config.toml
n_layer = 10
d_model = 576
n_head = 9
n_kv_head = 9
head_dim = 64
d_mlp = 2304
vocab_size = 36122
activation = "squared_relu"
norm = "layernorm"
norm_place = "pre"
norm_eps = 1e-05
positions = "rope"
rope_base = 10000.0
rope_fraction = 0.5
qk_norm = false
attn_scale = 0.125
bias = "none"
tie_embeddings = true
parallel_block = false
init = "uniform"
init_std_qkv = 0.029
init_std_o = 0.036
init_std_up = 0.0415
init_std_down = 0.0415
optimizer = "soap_variant"
lr = 0.0147
weight_decay = 0.0
lr_head = 0.00621
grad_clip = 1.0
warmup_steps = 200
schedule = "wsd"
decay_fraction = 1.0
decay_shape = "linear"
final_lr_fraction = 0.1
batch_tokens = 262144
seq_len = 512
doc_mask = false
train_tokens = 941600000
steps = 3592
dataset = "wikipedia_en"
Each number is 128 + 24 x the weight over its row's rms, rounded and kept within 0 to 255. Layers, rows and columns count from 0. Numbers have three digits each. The size before them is the row's rms in percent of the matrix's.

# layer 4 MLP down (transposed), 2304x576, rms 0.0415, rows 1664-1683, columns 144-215
103:152165124155161116117124140113178098138089126130106118091134155161125161083129131147133135129106133153162172079121092086149144107107152110082118100156125153136101141118087118137141143170100126112106170127157151092138
103:094129087120170124142133123104097143146108148129139127157161134132113161129140142157148113116134076127138149176130137129150101111126115097152110143128113131137134079162109138137148130155139139174161138155157102141127
104:129155124096146170165095129164148131138162121121133112142127144123131134156117136138100125136137146132130120121088105116114116141127186108112151123120154109119129156137124111142087081135107135129131126092127109103130
105:139137143050119091108114125106125122144085145075155119091089116159115086120135117136137132143147140101121127116182152137143132180131101136176142126156120134136111128131095134127160155152141138161117109121107092091128
101:127113155096118084080110121185109112167121113106125123107120125119111176141078090081110133130107126119095190151138131153134129138158117116136141162151130118142172116126133110112146110126146152141127148121110139138153
104:143145123093158145129119133167118130161117116157119139167106102154088144151138149106149141149119146121100149071158162174135124142152085143159145162143089119132112128159122125136131137141157065178119140109175152119152
100:090158136168120092123119124114140160167121121112089108182155078072120156132131158177142130132132137154133162138112086121060129149115069093103100092161099145149162119100105104144133128137110126155130140114160147130090
110:141086109137102159145097168080113081157147127134140129134125166091147149087151115120062090108106132117160155087136155085157127110139179104138093095139151155166125117147146171113129115131115125099149112174120144127120
098:161159142120101117085132126123141127098072131156172113120122096128106133134151133124128157075119125128150083148109142127139120115114185131138143149157099091143172123157117132086134137150075146148150160118110175116140
090:121101101129135119100127102181141134103136091152102135139142109142126140131161152159119105094103131158179117173106142134144114083130101147133171068111115164138077115129092114132143152160138163112124135151126151152130
106:151097126163148107145107138105119134114137128135130133095098136122091105123136136099154129115145152118184149099143145151098143129143151139099126099113151102107120160114135149149116123112134132121093070144148105108135
099:170123115127158106129118129139120116129077152140160155171096127174140119152103052094172115129152138125100118114145156117181156135112135139126125118161157124154146156133128136104132158122128152097102138101114092154130
110:130093110154132105120117106174134137159182129118149132148134124125106133132155159117143122116129123179093129117144146128129129144115149128165187079149145121125148093096142133160156119113147122128127139103167092133130
090:154149127122112130096124179105174106171152159175091120121145109130141148123124108161139151124127114143093168153109125091133123130124133155112082136100132127093138140126132117130130130169153090101125123103113105096055
092:154138118113112130129138125135080123118109150124117126120119140102120161177144139116157097130114159140111089138137108108122124115165119142168097159147144116172151163111143123089102121149178115122160132101096127111109
102:121161125118129093127173150111150083137098121141086087078097116112118095144108141094079124107098157093122142147173142125159103148124128119145128132064125165114121157080141139146115055116114141115120091118123105135121
097:119085145100141137159149117121135108172117118148123119132136145129178079156139123178137172129128139174137116103151098098132161116127121120145139122168110101122137093148122136188099154097160148079129129111146147151082
107:117132125143104123135114085111103094158140134151095126117104123126151099146127142119129104102123128128125107111151174135136136150121130129128107156132162154178118176091149126110133104120113078124104117102138134156155
098:129162112103088101127121148105151105083118116086161129122094091152155110130108118133143090111144112141144143125109140134142086116148137114133094160168131153115118089153103127125130137154149141181134117122149085137106
103:111112137145129132153162113106128111155133153113128101099123158124138127156134097152138116114126123127117083152117124158109145172137140185090138137146122159117098144096106132125114139162127186139133137112105111070125
# layer 4 MLP up, 2304x576, rms 0.0415, rows 1665-1683, columns 144-215
102:078083159118158177103099140106128174145119117126134106156143109113159134099138117103131154117129146139152166133149099140109136112124177096149111173131117142122123147103122150124108156151122142170162121122139138127092
105:133145101148131124121128137074108146114136065119146118148140141150125127129105121139116079174146143142134118117113103110131124122123150115129119147140148092131130161148088118160110105135132129100120117078124092119148
109:125184140089185121137144160157149112159087133154157164141108117148150134108150101137120152171164157132114111128185151124129122139135113119133147082157116145152127121127131147110144137123171149160099162113138128097107
103:138145134105160103109160118121096090141123103114116135090164103164170140129162092133119115082140145097105110134127119150133141126102114092130136116128129143113177127146133122120155091159145141127173127123151130124136
104:127161145139167065138164137163149173142100134130165128164109098123148139157123117103118125147137182073108182175108091119127115157111126131136107146090164117146109162081107159088124133140150105164129160157101111147127
104:109117136187139121118104115116128116123173147149074104185138110122123147104098117125098095166173133075139146123166173115128137126136122124121132100149127146157153093124105098096137085123104103118142154150101149171120
108:155146099132115077179111127105159081126146080114100131159127131116045138131159175164123097119105118115081130086076116153135148125132105101114130168138117098129136156139127071129126101130083137117133130136144140169133
103:102121100126131131163114145124138121137122138149109124154108134181121125122116122106106096128080080133132117121111113125129190140121101132143120106139147103132146159134121128182142169082139136113159143168081111131107
101:130161108154133076164156116138163099126135179136122163148094120103136157124127117123115149086095149149118142117118118130088119148105123123180140164151157158140105142129134126124139095118178098127149120141150148135144
113:123113124115144128152124126135109120091109070136077077082120144114099082122113126128184095109124137148134159110114138111091115156126118105105137090128139125097159130149105157124100154117127123146092091107121088113069
093:088130111152099104143101131121104118122137154108134111119149099127140119158119132159147135126119116106119159136132111166156141094197120152131153142079108158086117101135117140149140134111130088124144156139109146117106
105:126122108126163057150146126152154110122127112142101172149133108117131117114112129113156077143154110132156090136111083084136147139141158136100130152143100173104124089144078117105085103142134133127159116110115145114092
082:113150133103135146132142099149111163152128116149170127120167100129125136116170119131103101146165149145114125111115128118127129130159134095089107116157114121138133091113146114129131091101150152122120139115136110142122
091:140098094105113108115134127161143118133165158123115159132130116133125155102109112157095129121127098092135154145119154128104149144162147116116188080120125176128150123133157056093147198104074113115099096112128102142148
098:061111150146143130129167151144145144147102110144148119123107110113123162105131145180103184098130161107115131172123087110103112126124134167168166129145102139116144133112116132158099150145128133139118117123144147146113
095:165105096130165120052137149095137112144120118104172129111080142104121111128115113120090108139132139127076141106143143078129118102133124110114140136114130109127118094122146126128157140181118095102111160176090140085118
109:134111104140144126164101174065103117094101182069125122188165191139113133145116144137131175131172130096120108115170105085106105107074127117119118134119127126122126156106122151115118155132146144135108126166136148140134
109:182146125189144186188104091139150148118128148084105158128119138123094096094176160124128130129156112127142092140064153161139148141094110076179137087111097125155100118136133091123118116105158108129129130102118124115170
103:127139107121101085120105085122121127136143161149131136124128134111136103126168097141116105143134130108115109082128148120137122124133124130110116167127150173108122141121147137050130131132162148085082164093090141113064